config = dict(
    n_layer=21,
    d_model=96,
    n_head=3,
    n_kv_head=3,
    head_dim=32,
    d_mlp=256,
    vocab_size=8192,
    activation='swiglu',
    norm='rmsnorm',
    norm_place='pre',
    norm_eps=1e-06,
    positions='rope',
    rope_base=10000.0,
    rope_fraction=1.0,
    qk_norm=False,
    attn_scale=0.177,
    bias='all',
    tie_embeddings=False,
    parallel_block=False,
    init='normal',
    init_std_qkv=0.0677,
    init_std_o=0.0105,
    init_std_up=0.0677,
    init_std_down=0.0064,
    optimizer='muon_variant',
    lr=0.00943,
    lr_mult_qkv=0.7,
    lr_mult_o=4.0,
    lr_mult_down=2.0,
    beta1=0.93,
    lr_head=0.00748,
    grad_clip=1.0,
    warmup_steps=200,
    schedule='cos',
    final_lr_fraction=0.1,
    batch_tokens=16384,
    seq_len=1024,
    doc_mask=True,
    train_tokens=129900000,
    steps=7929,
    dataset='wikipedia_en',
)
Each number is 128 + 32 x the weight over its row's rms, rounded and kept within 0 to 255. Layers, rows and columns count from 0. The size above them is the row's rms in percent of the matrix's.

# layer 11 attention query, 96x96, rms 0.11, rows 0-31, columns 0-95
size [ 80  60  60  73  73  68  85  63  84  89  93  80  90  67  93  89  81  93 113  99  86 112 104 105  95 119 110 112  96 102 103 103]
[[125  95 182 133  77 135  61  24 108 135  84 146 179 112 111 148  95 170  91 148 102 111 138 114 137 138 151 149  92 147 120 119 187  85  58 169 130 138 135 136 131 172 146 137 157 119 102  68 140 114 139 155 148 118 153 138 146  97 110 112 109  76 126 136 143 184 116 209 163 126 127 107 181 120 138 134 159 110 106 111 109 149 152  87 172 108  97 165  69 159 156 105 178 103 133 155]
 [129 130 142 121  91  92 139 158 132 152 172 169 154  78 160 110 144 173 139 160 113 120 137 116 155 105 151 140 179 163 126 165 158 142 126 148 104 184 113 193 127 125 116 119 162 100 142 134 103 102 122 181 112  61 174  90  88  92 147 145  42 136 144 116 103 167 178 139 117 149 147  94 133 217  84 164 129 110 119  80 158  70 143 152 186 111 108 171 123 154 150 169 181 138 108 156]
 [ 65 153 128  64  89 142 120 146  90 116  89 137 136 154 146 120 155 152 192 121 160 136 137 164 121  93 101 181 103 157 169 165  82 149 151 165 138 117 121 173 108 116  67 126 151 128 110 129 118 147  94 157 169 123 166  76 171 172 102 101 155 144  78 153 117 178  80 148 130 157 196 149 134 102 130 170 133 115 131 235 130 103 121  82  92 122 150 113 116 135  75 130  95  82 116 146]
 [ 92  71  88 132  97 169  87 131 151 182 127 155 158 119 136 138 140 126 185 115 139 193 176 147 219 123 147 218 127 161 186 142 155 126 130 123 123 140 105  91 178 144 126 130 126  62 161 150 147 163  95 140 142 126  88 112 149  90 118 137 120 127  86 113 115  88 166 130 119 150 171  77 106 115 139 107 111  79  79  77  91 179 134 121 134 136  90 115 102 152  71 117 131 152  84 123]
 [157  70 136 101 133 112 132 129 152 150 130 161 147 116 157 158 144 182 123  73 144 119 147 128 106 168 160 153 145 115 108 118 144 133 199  72 154 141 170 124  99  84  96 118 145 118 124  69 141  82 109 115 115 122 125  36 229 176  74 163  89  72 109 175 164 174 153 116  84 138  78 133 107 122 173  91 133 124 159  69 118 174 104 148 112 130 122 150 132 142 108 145 132 131  98 136]
 [149 109 115 115 110 173 128  91 111 143 150 120 156  83 142 189  95  92 115  81  92 137 119 166 178 116 174 135 103  58 154 118 152 112  97 108 128 162 134 152 152 140 163 173 118 102 125  94 106 145 146 158 154 141  96 117  93  97 103 149  98 137  84 106  74  67 180 204  77 147 160  60  72  73 116 127 141 128 134 111 146 154 164  86 123 138 146 147  66 159  88 150 140 179 105 153]
 [147 166 121 140 169 151 168 108 108  96 123 112 193 110 118 178 127 140 162 132 148 146 152 202 119 142 167 144  89 141  89 166 179 128 128  96 120 123  74 135 168 110  82 158 157  74 144 119 122 130 180  95 117 129 125  59 173 100 171 206 108 114 176 129 120 134 127 140 160 103 155  98 208 108 169 126 115 147 147  57 129 118 105 196 112 136 129 131 121  93  79 119 140 180 142 122]
 [172  67 124 116 107 129  93 165 131 108  90 145 131 102 141 114 172 101 140 142 167  97 158 112 128  73 171  99 162 198 100  74 137 114 127 113  61 145  60  46 119 170 125 144 142  78  99 151 147 129 141 133 121 185  92 144 124 108 109 187 122 124 128 115 116 157 118 163 159  79 148  85 167 114 125 143 137 144  99  28  95 144 130 123 125 159  96  86 120  80 121 134 126 163 153 105]
 [140 146 106 125 162 118 156 196 118 114 180 158 113 131  81 131 184 184  75 188 160 109  85 117 142 182 126 116 121  86 143 136 153 186 178 122 151 132 101  79 128  88 125 133 148  81 108 119 156 135 167 121  99 115 147 126 124 155 160 160  98 198 129 158 114  99 165 121 100 103 118 105 180 152 151 156 114 118 175 100 198 126 114 182 114 104  67 120 153 103 138 134 216 141 147 115]
 [148 138 125 112 132 138 162 166 139 122 100  97 146 107 136  96 158 113  30 134 109 139 117 117 129 137 131 135 139 131 101 143 110 120  87 106 131  85  87  41 111 158  96 129  79  87 122 202 136  71  92 119 125 142 128  89 144 132 159 239 149 108 155 191 108 110 130  97 114  80  36 139 143 135 115 115  84 103 146 155 120  68 110 142 131 145  98 130 141  83 119 137 118 149 157 166]
 [129 140 117 143 141 126 175 142 124 138  84 100 145 118 124 185 135 122 132 170  77 118 153 203 118 162 167 127  82 180 121 104 129  96  92 138 118 142 137 137 140 102  91 162 132 109 100 157 180  46 131  90  97 128 155  85 112  91 155 124  81 130 123 114  56 138 145 177 142  92 126 105 180  86 153 114 158 171 159  62  95 110  69 161 155 179 159 186 113 123  75 130  87 146 136 112]
 [135  35  76 109 100 138 143 155 120 145 110 168 123 130  94  78 175  77 134  98 160 177 121  87 133  78 190  88 173 116 118 114 131 117 150 112  86 167 148  86 153 119 110 120 159 101 124 131 189 134 152 190  85 196 114 124 132 149 116 152 169  86 174 168 152 141  88 146  63 104  92 120 120 133  82 126 104 171 120 134 174 182 160 167 149 142 128 112 101 119 146 146 140 164 135 118]
 [147 165 125  99 129 101 178 163 134 114  95 155 149 112 117 162 131 159 104 138 134 161 129 116 135 176  81 102  98 132 147 141 150 106 156  85 125 112  93  97 108 104  59 143 165  71  78 134  94 109 118 113  97 117 136 101 195 116 172 197  82 110 148 135  98 149 162 135  90  78 149 124 155 119 140 161 104  91 205  91 138 103  75 197 138 157 156 164 136  75 156 108  81 164 162  82]
 [188 107 112 112 102 147  96 110 122  87 130  82 104 146 139  75 104 115 193  65 142 190 111 113 141 108 164  90 146 130 127 141 143 107 211 110  79 150 117 125 121 108 116 127 162 144 116 113 142 133 181 179  77 171 116 168 147 113 145 168  95 113 142 119 162  99 170  84 175 141 157 204 106 174 108 159  94 162 110 164 129 169 142 130  91 176 147  96 159 156  96 144 119 189 129 159]
 [145 144 136 130 151  86 142 111 121 129 100 140 124 147 189 129 121 114  86 146 169 140 123 133 127 158  43 145  59 200 141  77 143 119 113 160 175  90 154 175 173 129 131 128 118  78 109 107  95 144 114  99 149 138  94 208 124 104 186  62  68 115 147  96  98 118 175 155 142 148 140 165 107  85 154 151 175 138 174  77  69 136 127 162 119 168 174 123 144 106 126 139 111 137 138 101]
 [140 160  99 139 100  76 170 157 123 150  92 156 100 142 125 146 123 149 137 127  94 111 113 166  98 161 172 117  84 105 158 114 111 152 137  75 119 129 139 168 181  87  68 100 146 122 139 118 123 111 108 121  92 136 149  81 117 106 212 170 113 117 136 114  86 103 171 174 154 131 112 184 151  89 157 118 129 209 156  83 108 179 109 207 131 181 120 156 160  93 131 100 154 198 140 108]
 [ 92 132 120 108 104  62 125 124 194 170 110 138 152 159  94 149  85 129 161 120 164 169  94 135 132 156  94 178  56 128 170 110 120 124 120 101 142 164 138 161 162 122 102 109 153 154 161 217 128 115  59 174 145 167 137 114 125 172 110  94 122 118 129  81 108 133 185 151 105 140  70 142  99 106 156 149 182 141  84 158 106 155 187 114 145 122  97 135 141 142 129 132  68 171 155  83]
 [109 155  74 195 146 164 105 162 115 115 117 136  88  88 133 125 123 141 100 158  77 117 170 116 143 110 138  63 165 118  94 111  85 157  51 151 113 127 112  70 117 161  75 133  95 121 145 157 124  64 207  72 101 136 146 116 143 140 164 168 160 166 152 176 158 102 115 136 134 151 174 109 165 161 142 141 116 103 133 107 171 124 100 100 166 145 133 189 109 155 124  72 146 158  86  95]
 [150 137 129 114 130 113 121 192 119 140 143 150 101 144 152 158 162 168 118 157 145  81 144 138  94 174 100 143  99 180 113  88 110 118 122 119 152 116 121 178 105  54 106  89 172 130 118 136  99  89  88 107  98 117 138  84 186 157 115 149 105  94 116 145 132 186 123 155 136 109 176 123 157  70 125 157 101 144 181 105 146  51  50 157 149 176 177 129 164 130 132  85 174 159 178  85]
 [131 162  66 134 141 119 134 147  92 150 167 131 175 143  93 117 153 124  92 123 106 140  71 153 124 179 153 131 143  31 140 171  93 147 121  87 133 152 103  82 147 107 111 108 114  67 128 136 101 123 142  89 108 145 123 124 102  84  52 166 119 137 139 161 119 145  92 163 162 126  94  94 163 136 116 122 102  69 127 136 183 101  93 180  87 100 136 198 120  91 149 113 178 204 118 128]
 [137 136  89 145 144 188 143 158  90 139 161 140  97 123 140 153 104 163 123 181 131 105 175 129 113 118  92  75 128 159 119 123 138 180  55 128 148 154 133 169 137 126 165 156  72 170 170 102  94 156 179 128 111 135 113 136  98 137 152 135 134 177 110 154 208 134 122 127 224 152 153 134 168  26  96 127 135 159 137  99 114 122 148 135  79 168 119  94 105 138 177 100 149  97 117 126]
 [111 165 157 141 134 116 120 142 160  95 138 146  37 131 143 171 157 174 127 150 133 146 119  69 156  94 153  50 135  82 128  68 100 170  48 105 191 161 145  93 182 100  89 129 121 148 112 102 139 124 128 158 172  78 149 170 122  99 159 169 120 164 135  52 127 151 113 124 143 156 112  86 145  91 148 103 120 162 191 114 152  99 145 135 139 174 144 134 104 122 110 144 138 176 128 125]
 [109 140  90 123  92 104 186 135 177 151 133 159 135 134 173 102  72 162  76 152 149 152 109 151 124 154  88 137 123 142 138 105 110 159  67 113 129 132 159 153  99 128  87 139 155 105 165 128 125 176  78 107 135 131 116  83  89 125 202 154 150  85 101 152 162 123  79 133 112 173 163 131  92 141 127  78 112 161 165 168 162 179  57 205 127 186  89 141 123  80 131 121 128  82 120 100]
 [ 80 137  93 159 131 141 159 158 130 163 163 146 143 191 114 113 120 171 168 160  95 170 127 174 195 107 167 129 194  93 150 135 150 121 200 125 160 155 147  67 181 164 147 152 123  93 144 150 130 164 120 151 163 117 129 136 124 112  90 156 124 141  97 150 155 118 134 118 145 157 106  33 152  92  75  91 122 101 142 112 141 149 151 101 123 158  69 103  75 159 119 143  65  96 135 165]
 [147  85  91 114 103  98  88  95 138  87 150  77 162 113 192 121  97 109 137 124 160 178 143 127 198 120 164 107  84 157 106 168 164 132 139  98 172 157  96 165 115 164 133 106  95  90  48 122  93 109 103  89  98  79 141 115 116 115 145 143 207 166 145 164 113 145 141 123  92  68 106 155 120 179 157  83 125 117 127  95 106 103 142  84 148 140 119 138  89 192 171 132 165 122 100 114]
 [132 142 100 101 125 126  95  99  93 145 151 131 123 143 130 131 214 168 158 101 183 133 104 138 159 114  97  90 141 180 118 116 148  50 147 143 123 136 161 158  90  74 108  77 118 190  41 159 161 123 129 167  62 135 107 184 107 137 109  71 133 109 145 102 154 162 100  44 140 110 116 125 127 158 100 130 126 162 160 141 116  94 126 121 154 160 169  99 120 161 130 119 142 138 189  98]
 [ 82  99 129 107  88 109  49 124 134 127 120 133 107 123 183 138 157 142 117 190 140  89 112  55 156 169  63  95  66 132 121  97 136 133 130 136 139 107 115 191 100  97  99 113 154 151 113 161 177 134 113 137  81 199 146 187 117 106 160 122 171 109 128 106 153  99 142 165 118 164 128 127 103  68 155 133 107 195 161  82 144 113  69 179 131 160  91 138 124  99  89 133 136 139 120 147]
 [104 187 164 178 116 134 120 147  28  88 140 128 115  95 128 166 134  68 106 130 112 168 171 181 121  92 159  92  99 135 104 122 120 119 129 130 157 100 151  70 173 126  94 142 148  96 121 155  82 148 145 177 130 109 100 161  90  96 126 165 115  58 146  68 165 151 159  72 174 154 118 139 100 152 136  96 102  51 113  79 144 164 110 130  72 113 133 119 112 160 134 153 120 113 121 140]
 [120 136  37 103  59 101 140 127 117 169 125 160 107 119  82 113 103 132 110 128  70 107 142 124 123  74 149  92 156 182 154  80 149 113 201 136  99 143 138 118 126 151  97 162 102  92 204 134 137 127  91 144 138 135 121  82 119 125 127  97 117 145 118 152  89 213 153  87 145  96  90 147 173 127 163 100 177 160 124 103 138 166 135  98 147 197 107 122 101 123 126 175 134 179  94 149]
 [122  95 108 126 122 132 189 171 107  78 103 134 112 181 160 142  87  89 120 113 119 121 168 169 164 137 134 128 131 177  93 146 116 166 105 158 106 122 132 144 137 131 143 134 132 167 160 157 149 148 151 167 148 115 120  95  89 159 145 135 160 148 144  97 122 237  99  12  97 189 122 191 131 170 128 120 136 157 173 109 141 109 163 185  91 128 132 151 116 105  81 166 122 131 147 170]
 [138 101 176 101 137 102 110 117 138 162 103 163 114 146 105 131 160  78 180 154 206 178 149 130  69  76 128 103 157 181 145  50 148 113 190 123 172 123 218 133 128 135 104 192 102 155 124 115 115 148 116 140 156 150 171 116 129 156 132  87  86 132 140 131 138 219 178 115  85 120 122 121 109 121  93 123 139 154 170 122  94 135 108 130 148 131  90 108 102 152  93 166 102 155 119 131]
 [117 145  52  94 158 107 137 125 166  93 142  89 187 134 212 116 143  65 112 173 101 104 142  73 158 125 124 195 144 125 150 123 131 166 151 104  80 132 108  93  81 139 123  60 167 110  76 135 134 104 162 164 117 163  88 117 111 125 148 124 166 134 137 195 109  69 149 142  87  69 144 174 129 116 120 133 137 191 137 108 117 131 136 143 115  85 139  86 116  95 111 104 121 174 136 157]]
# layer 11 attention key, 96x96, rms 0.108, rows 0-31, columns 0-95
size [ 65  68  63  76  77  62  76  74  82  82  93  91  92  85 124  89  94  91 103 120 111 109 112 105 115 123 118 113 100 106 106 111]
[[140 114 129 130  97 173 106 145 117 112 133  90 137 153  88 201 138 116  63 131 167 140 128  99  72 164 105 135 132 172 157 160 132 158 129 167 138 171 103 130 128 101 111 116  57 110 118 132 100 122  59 158 131 147 135  82  54 121 147 160 145  94 159 121 114 205 167  90 103 155 176 133 108 136 100 112 145 114 102 150  69  62 164  87 128 126 143 183 175  79 138 105 147 168 116 168]
 [164 155 121 125 122 155  67 151 127 156 113  72 137 129  95 188 111 109 119  96 133 115 100 135  89 200 141 179 147 149 115 160 114 122  81 111 101 150 117 120 140  90 113 106  89 144  52 111 107 198  86 127 183 156 102 142 134 199  71 110 109  85 183 123 156 150 164  88 157 120 164 144 105 146 125 144  67  88 131 165  58 126 127 135 122  91 151 104 173 101 116 154 150 151 152  95]
 [ 39 165  82 121  98 114 115  73 126 130 131 114 194  91 195 166 128  93  87 135 133 140 100 139 136 140 120 128 126 149 119  82 145 130 145 104 161  31  89 134 145  83 176 133 148 146 117 150 171 106 166 106 161 145 185 145 110 105 104 155 116 188 111 119 136 141 188 125 125 134 117 115 146 106  91  56  90 122 140 138 114 122 129 187 176 131 136  87 186 117 153 166 133 100 137 170]
 [157 170 176  77  90 169 147 113 163 152  95 127 110 112 147 157 209 131  99 153 128 111 127  61 116  89 119 123 151  62 145 116  68  87 129 160 185 129 105 160 123 134 107 108 120 141 125 161 115  83 121 121 150 118 173 121  43 139 106 147 172 100 123 151 177 175 106 174 118 108  98  35 148 155 102 104 135 115 126 182 142 158  96  87 169 123 149 124 102 125 185 122 129 126 117 116]
 [146 126 145 111 161 179 183 128 119 127 115 128  93 151  80  78 106  39 166  83 119 127 130 149 204 103 119 105  99 106 142 179 172 132 154  95 152 117  89  67 106 100 103  93 170 140  86 116  95 155 117  93  98 126 160 151  98  95 187 101 175 104 163  79  73 141 108 115 167 140  92 119 159 149  63 111 102 132 118 180 113  70 154  93 138 158 105 145 135 127  94 118 142 136 133 108]
 [ 65 124 188  93  74 164 127 106 184 119 185 118 104 123 115 167 141  99 146  96 150  93 135 117  92 107 193 119  86 132 122 135 106 149 140 149  68 125 164 159 141  90  88 139  87 127  84  90 120 118  94 175 107 106 124 145 133 148 185 131 167  81  92 136  58 162 128 142 162  75 139 107 176 140 144 191  98  84 137 119 129  87 158 136 153 179 171 127 143 108 161 151  81  98 149 154]
 [203 152 152  94 141 130 180 116 147 126 148 109 168 135 159 116 139 117 117 141 142 148 147  83 103  95  68 133  99  61 111 144 148 121 177 113 157 155 160 119  73 143 119 157 138  77 126 221 149 172 134 109  57 193 106  78 117 114 125 154 113 139 152 134  78 160 107 144  93 164 172 120 124 129 149 111 159  89  97 186  90  99  96  80  87 124 105 146 186 118 103 142 102 100 102 121]
 [ 87 154 171 162  88 129  73 108 216  97 100 127 156  77  75 151 104 152 153 119 148  90 124  45 104 120 124 131 125 127 144 155  71 174  97 116 118 146 170 124 111 173 138 169 116  83 129 105 179 137 141 194 156  88  61 139  93 134  85 112 134 116 142 132 131 176 120  80 116 148 153  99 110 122 144 130  88 103 143 133  77 106 116 120 127 104 173 143 155 128  74 110 142 169  67 105]
 [202 144  87 171 127 117 111 129 136  98 135 121 151  95  97  59 142  97 242 157 157  83 158 114 169 142  93  77  98 129  97 133 135  52 186 123 111 168 158 153 136 190 132  98 148 132 162 126 152  98 154 173 124 168  81 146 128 109 133 147  90  90 166 116 138  87  75 140 122 128 118 161  80 118 159 102 124 123 110 105 138 125 165 106  86 162 153 151 115 149 122  87 113 117  89 134]
 [149 116 118 116 131  68 162 111  83 146  36 160  77 147 167 180 163 115 156 128 147  78 196 132 116 121 126 133 119 106 100 128 189 137 153 126 114 110 111 150 138 136 156 129 153 122  42 113  82 121 188 117  58  71 132 132 133 107 139 137 126 157 132 153  96 127 166 140  93 107 104 130 157 138  94  97 171 125  89  79  61 101 146 152 150 128  76 125 164  92 178 137 148 105 173 130]
 [195 100 147 114 115 168  88 139 172 103 171 115 140  40 143 116 137 152  77 177 139 154 145  85 154 139 144 125 155 157 135 126  90 121  60 116 142 147  93 111 130 136 156 115 105  86 147 157 165 145 171 131  69 125  93  60 151 125 131 139  87  85 139 153 197 113 133 126 123 111 124  78 150 143 177 121  88 114  87  97 165 140 116 185 107 119 149 106 104 133  72  79 169 165  70 133]
 [100  84 164 171 146 125  69 136 182 104 106 122 113 109 122 150 130 174 114 156 117 135 143 144  86 135 193 131  89 126 131  35  53 157 150 156  47 106 124 125  80  89 107 124  89 143  84 104 120 101  79  84 125 113 117 171 182 121 153 138 138 114 108 149 144  99 135 147 138  76  99 167 130  96 128 156 171 177 153 107 109 106  96 140 191  95 116 179 129 146 140 138 175 110 159 137]
 [145 158 148 130 144 162 161  87 117  69 150 148 179 144  86 174 128 190 126 142 111 127 143 113 161 103 185  56 115 174 123 184 112 101 142 101 144 136 122 179 157 139  75  78 118  89 109 160 151  94 169 154  58  68  96  72 118 113 150 104 132 135 158 116 111  94 139 121 110 125 114 101  98 130 144  94  80 105  97  36 161  96 118 149 137 141 162 120  82 110 108 139  89 123  90 117]
 [122 143  91 240 140  83 129 152 159 150 108 194  96 120 165 166 105 179  85 135 104 115 120 148 156 112 161 162 189 119 119  88  75 160 114 129 127 124  91 117 173 116  98 118 103 124 152  90  88 161 139 128 122  76 153 125 154 168 135 129 132 128 148 152 150 202 146 101 117 121 119 157 142 133 106 165  92 149 179  77 171 171 147 202 104 101 116 180 114 131 141  72 146 144 138 136]
 [126 143 162 139 121 168 120 126 103 124 162 128 142  93 141 131 154 147 104 119 128 122 140  76 139 162 143 113 126 143 121 138  87  87 108 103 135 169 140 137 172  91 122 116 167  74 168 142 150  90 205 124  17 132 123  21 139 139  65 130 161 141 202 113 131 187 161 117 111 140 125  80 147 152 129 124  77 106  88 102 133 128 128 125  80 119 157 141 126  88  88 101 126 139  59 126]
 [169 136 119 175  75 139 152 170 186  98 139 148 109 100  82 112  86 160 133 131 127 139 159 104 126 156 111 147 123 138 160 128 127 152 143  61 113 140 118 135 118 155 110 112  94 103  61 142  99 122 127 100  89 119 111  98 176 104 168 179  84 107 120 147 135  72 138  79  92 180 129 190 107 134 162 127 124 113 184  72 176 143 111 132 130 189 137 114 109 213 113 149 211 149 164 119]
 [139 160 110  99 114  72 121  80 124 122 140 122  83 135  97  93 210 169 150 117 124 120  82  96 129 146 149  44 113 144 113 196  91 112 140  91 108 171 170 140 109 145 112 140  73 149 139 201 156  89  90 113 171 102 208  86 186  98  87 108 118  86 121 114 169  80 139  89 123 123 142  76 131  92 108  74 113 102 135 130 120 129  99 127 141 111 120 160 129 171 129 106  98 132 115 144]
 [162 144 159  84 118 127 119 127 103 137 115 108 173 158 123 129  82 103  95  96 133 143 142 189  77  93 156 134 137 113 190  90 213 105 134  46 140 182  80 140 185  94 130 112 159  75 126 157  85 136 130 111  61 141 176 192 110 146 107 140 104 149  90 133 139 118 120 149  98 146  88 115 172  96  93 155 167 160  88 158 124 116 128  60 134 107 126 155  97 151 166 105 105 130 119 143]
 [ 98 146 160 113 113 134 140 152 149  80  84 140 119 104  79 135 159 113 134 157 172  82 115 155 119  76 151  92 156 110 168  85 100 121 150  90 149 107 181 141 143 107 160 133 127 136 113  91 171  95 163 192  80  72 179 102 142 169 161 142 112 143 122 106 163 140 134  52 164 123 119 122 111 178 111  99  57 114 126  63 103 193 108 133  97  56  99 141 184 142 157 117 115 126 107 148]
 [161  97 111 172 140 137 116 118 108 160 136 112  93 143 123 121 111 123 140 189 131 173 147 178 127 145  75 158 143 120 116 127  94 117  71 203 104 157 154  87 109  97 151  98 141 121 125  83 108 155 120 146 231 191 125 207  97  91  93 106  90 107 117 123  77  95 120 189 131 107 140 174 141 129 131 157 186  93 122 157  88 136 169 100 137 113 119 155 101 123 165 131 182  85 112 137]
 [123 184 146 138 152 147 201 125 106 159  68  93 151 123 105 132 115 163 106 134 141 118  73 121 172 139 171  87  73 116 154 119 110 103 120  99 115 138 159 115 112 102 105 142 135  80 150 107 145 137 177 144 123 121 130  91 148 146 156 181 107 163 135 167 160  19 154 126 150 156  99 182 135 108 156  70 126 158 143 102 140 102 167 117 109 157 156 112 174 120 236 166 153 152 127 124]
 [150 135 127 120 113 138 137 137  98 102 122 109 147 115  96 150 126 146 136  83 172 148 170 108  90 139 203 106 113  96 139  88 145  73 162  32 138 129 160 142 168  87 103 170 162 154 125 168 128 174 132 159  97 145 126 108 182 112  96 195 141 125 167  48 174 148 140  98 150 201 149 112 103 154 121 102 117 106 148 139 118 106 164  37 105 152 133 119 148 161  97 145 144 133  95 168]
 [ 93 125 107  79 119  85 154 105 152 144  99 161 126 152 143 131  94 165 145 130 141  89  92 116  60 179  76 155 133 124 129 138 130 166  98 118 140 147 127 134  85 156 149 150 101 143 108 136 177 130  58 130 206 128 107 146 132 122 127 113 197  95 109 145 132  31 110 126 124 181 127  89  95 137 152 148 182 177 155 193  97 182 119 162 142 154 162 141 164  79 113 102 115 100 147  81]
 [ 86 105 136 166 129  78 135 115 156 133 163 139  72 164 141  81 116 103 112 150  83 107 219 113 103 142 151  95 143  87  78  66  77 160 190 142  96 125 131  78  96  65 124 158 113  99 129 120  91 205 107 128 130 155 104 171  95 101 149 178 113 111 150 140 129 131 135 167 139 154 172 140 100  97 109  81 117 127 153 172 104 106  81 117  96 138 191 123 105 115 155 149 150  82 117 119]
 [ 64 105 116  73 158 138 157  82 134  97 139  90 141 146 180 127 101 161  75  98 175 144 174 134 132 119 156 137 124 104 166 217 144 115 151  48 150 112  83 138 149 108 133 134  83 127 121 144 166 147 113 114 104 112 159 172 170 176 143 179 200 144 156 164 153 146 119 103 122 121  54 143 107 184 151 127 111 138 149  80 145 151 145 169 174  73  93 167 128 146 143 133 115 123 132 128]
 [132 148 147 106 154 136 125 122 100 201 121 125 145  65 124 132 138 167 143 185 149 159 147 166 130  89 143  78 134 147 178  72 137 134 193 118  94 126 134  66 158 105 130 139 183 124  72 149 211 159 161 192  92 117 111 116 132 134 176 125 166 178 160 135 168 170 113  95 161 102 138  95 141 144 104 110  82 138 145  89 143 144 170 108 104 133  81 104 152 144 122 165 101 142  96 191]
 [124  86 118  90 139  67 171 131 163 125 162  89 108 127 105 149 127 143  99 134 113 134 149  46  99 159  86 130 146 153 188 148 112 131 109 116 103  99 148 162 118  82 165 103 126 149 136 154 208 109 101 138  88 144 177 107 146 140 174 100  66 111 117 114 165 131 178 148 139 142  89  74 147  96 190 141 168 187  88 110  90 156 164 144  91 128 167 175 196 147 155 109 156 127 119 151]
 [152 145 135 234 101 169  95 125  85  78  74 147 129 126  72 144  98  72 137 115 131 178 130 131 163 133 138 110  96  98 143 150 123 141 120 153 134 115 119  84 121 162  90 152 100  89  83 114  73 152 155 129 134 115 140 105  95 103 159 184 179  64 134  92 155 144 118 114 120 143 149 109  83 168 124 122  95 126 134 133 153  79 100 144  84 118 167 159  72 170 165  67  95  82 109 165]
 [180 101  80 155 139  89 120 164 147 137 144 135 122 146 104 121 114 101 122 169  95 127 142 166  57  88 131  98 104 136 123  73 104 162 211 162 156 120 135 104 111 120 103 162  92 125 186 163 115 112 126 156 130 125 133 182 130 109 178 178 135 127  74 106  95 206 106 130 138 158  74 185 137 122 121 122 115 190 169  82 173 138  80 124 134 155  62 124 110 101 111 108 144 143 190 129]
 [168 119 111  93 128 143 128 204 181 155  81 131 111 132 111 139 149 146 126 174 174 101 143 151  69  54 123 128  92 125  71  64 105 120 210  92 127 197 192 137 125 130 111 170 114 142 204 125 136 176 124 149 155 131 138 115 141 157 146 183 154 168 132 146 133 151 100 122 149 172 106 122 138 101 121 138 123 100 148 113 135 105 140 150  94 159  93 136  75 104  82 128  77 119  86 156]
 [ 73 175 170 136 135  92 132 158 122 114 140 161 111 132 202 147 132 171 122 117 110  75 143 163 128 120 194  53 112 140 116  77 160 112 150  64 164 155 141 156 161 123 119 139  97 144  49  97 143 152 127 145 109  93 122 158 117 113 124 139  70 125 139  43 135 185 144 127 137 116 133 109  72 158 134 152  67 123 118  94 121 102 182 143 120  91 136 172 145 181 143 106 122 178 149 123]
 [117  99 117  73 154  98 152 115 148 121  74 170 126 160 144 126 130 142 121  80 157 123 150 143  67 106 183 169 127 130 187 153 122 138 203 185  82 195 130 181 135 122 104 118  94 128 144 114 188 119 109 114  76 118 126  93 143 147 174 134 160 162 128 189 115 111 143 144 139  82 139 189 118  85 122 144 128 181 112 109 145 185 166  95 163  98  99 189 113 171 156 147 138 103 107 153]]
# layer 11 attention value, 96x96, rms 0.155, rows 0-3, columns 0-95
size [ 69  81  75  72]
[[ 95 131 118 121 143 130 145  86 114 109 126 101  89 161  94 128 145 169  73 167  41 139 158  72 120 155 142 147 104 195 110 154 144 154 141  81  71 167 126 117 129 135 147 118 221 107  98 136 124 109 122 113 106 119 106 188 222  88 138 129 171 135 120 164 140  75 120  94 113 125 150 139 170 100 147 186 131  86 116 129  82 119 132  54 158 135 142 117 120 144 116 160 170 147 149 134]
 [ 99 136 191 132 191 157 100 148 175 145 114  99  96 141 133 120 211 151 119  53 121 170 148  98 157 134 133  83 160  94  98 175 110 126 122 178 133 132 132 138 196 111 118 187 151  97  90 161 141 167 123 121 116 141 137 155  90 109 139 132  95 121 128 110 140 141  82 138 101 135 105  88 114 108 145 122 123  82 122 145 135 166 161 157 141 123 110 198 218 144 188 175 136  63 112 121]
 [ 79 118 115 135 164  99  87 157 177 112 131 150 145 143  74 132 153  76 104 142 170 100 155 113 125  87  96  73 170  72 135 123 145  98 105  87 103 117 129  92 107 176 177 164 102 174 129  57 111 132 139 113 102 111 109  95  81 162 130 130 112 121 155 134 214 184 124 146 111  93 118 119 110 129  96 105  77 117 171 151 144 152 137 170 109 113 123  44 150 132  88 148  47 129 120 140]
 [160 135 146 133  81 110 202 174 105 106  88 173 124 111 185 139  74 111  84 111  71 131 141  81 116 210 106  90  61 180 121 166 132 155 114 126 143 124 143 128 118 163 133 190 122  75 150 153 173  80 167 141 139 150 115  89 142 107 175 102 176 144 160 141 133 187  95 161 143 118  86 183  98 153 148 154 106 139 104 124 119 128  94 124  77 104 148 126 158 122 128 112 138 157 165 158]]
# layer 11 attention output (transposed), 96x96, rms 0.792, rows 0-3, columns 0-95
size [ 65  84  65  64]
[[ 96 150 150 152 109  87  57 163 149 172 155 139  72 135 117 128 121 110 117  85 178 111  92 127 104 170  85 103 207 158 114  56 131 144 187 176 154 112 136 100 165 168 125 114  85 113 145 153  85 152 118 117 130 100 159 109 139 150 101 132 128  77 115  99 104 134 105 126 129 152 200 128 130 158 141  91 121 208 107 179 102 148  70 166 142 117 177 125 126 151 127 147 126 101  71  92]
 [128 125  69  78 119 156 166 104 189  49  81 143 161 153 144 149 121  78 127 149  87 121 117 131  86 110 125 154 144 145 139 132 123 101 108 180  82 113 134 134 114  99 113  85 126 133 174  76 144 106 155 128 116  62  77 135 179  87 132  84  97 210 132  83 126 127 120 172 104 105  98  96 140 113 168 105 182 181  95 155 131 111 162  96 115 174  79 158 126 162  88 114 116 152 114 103]
 [139 102 124 130 167 182  70 118  87 122  56 134 169 104 170 132 119 128 124 146  58 141  81 163 168 174 115 103  66 230 109 154 112 165 208 107 124 138 116 155 142 122 123 139 137 117 122 166 167 125 122  89 147 121 137 111 108 108 166 121 121 147 162 132 181  87 146 134 149 149  84 144 146 105 167 146 127 107 131  90 136  61  89 145  81 149 129 167 163  71 142 134 115  92 103  98]
 [112 128 166 146 107 123 128 116 141 130 124 147 150 122 117 155 186 110 125  99 144 197 175 141 127 134 149 112  97 135 109  83 155 102 142  69 122 150 128 110  92 110  84 151 108 102 112 123  83 119 150 125  37 164 118 137 154  74  88 148 199 110 125  45 127 120 149 123 168 100 168  89 144 135 187  42 126 119 124  88 145  98 171 201 149 127 146 100 112 125 161  62 152 113 101 129]]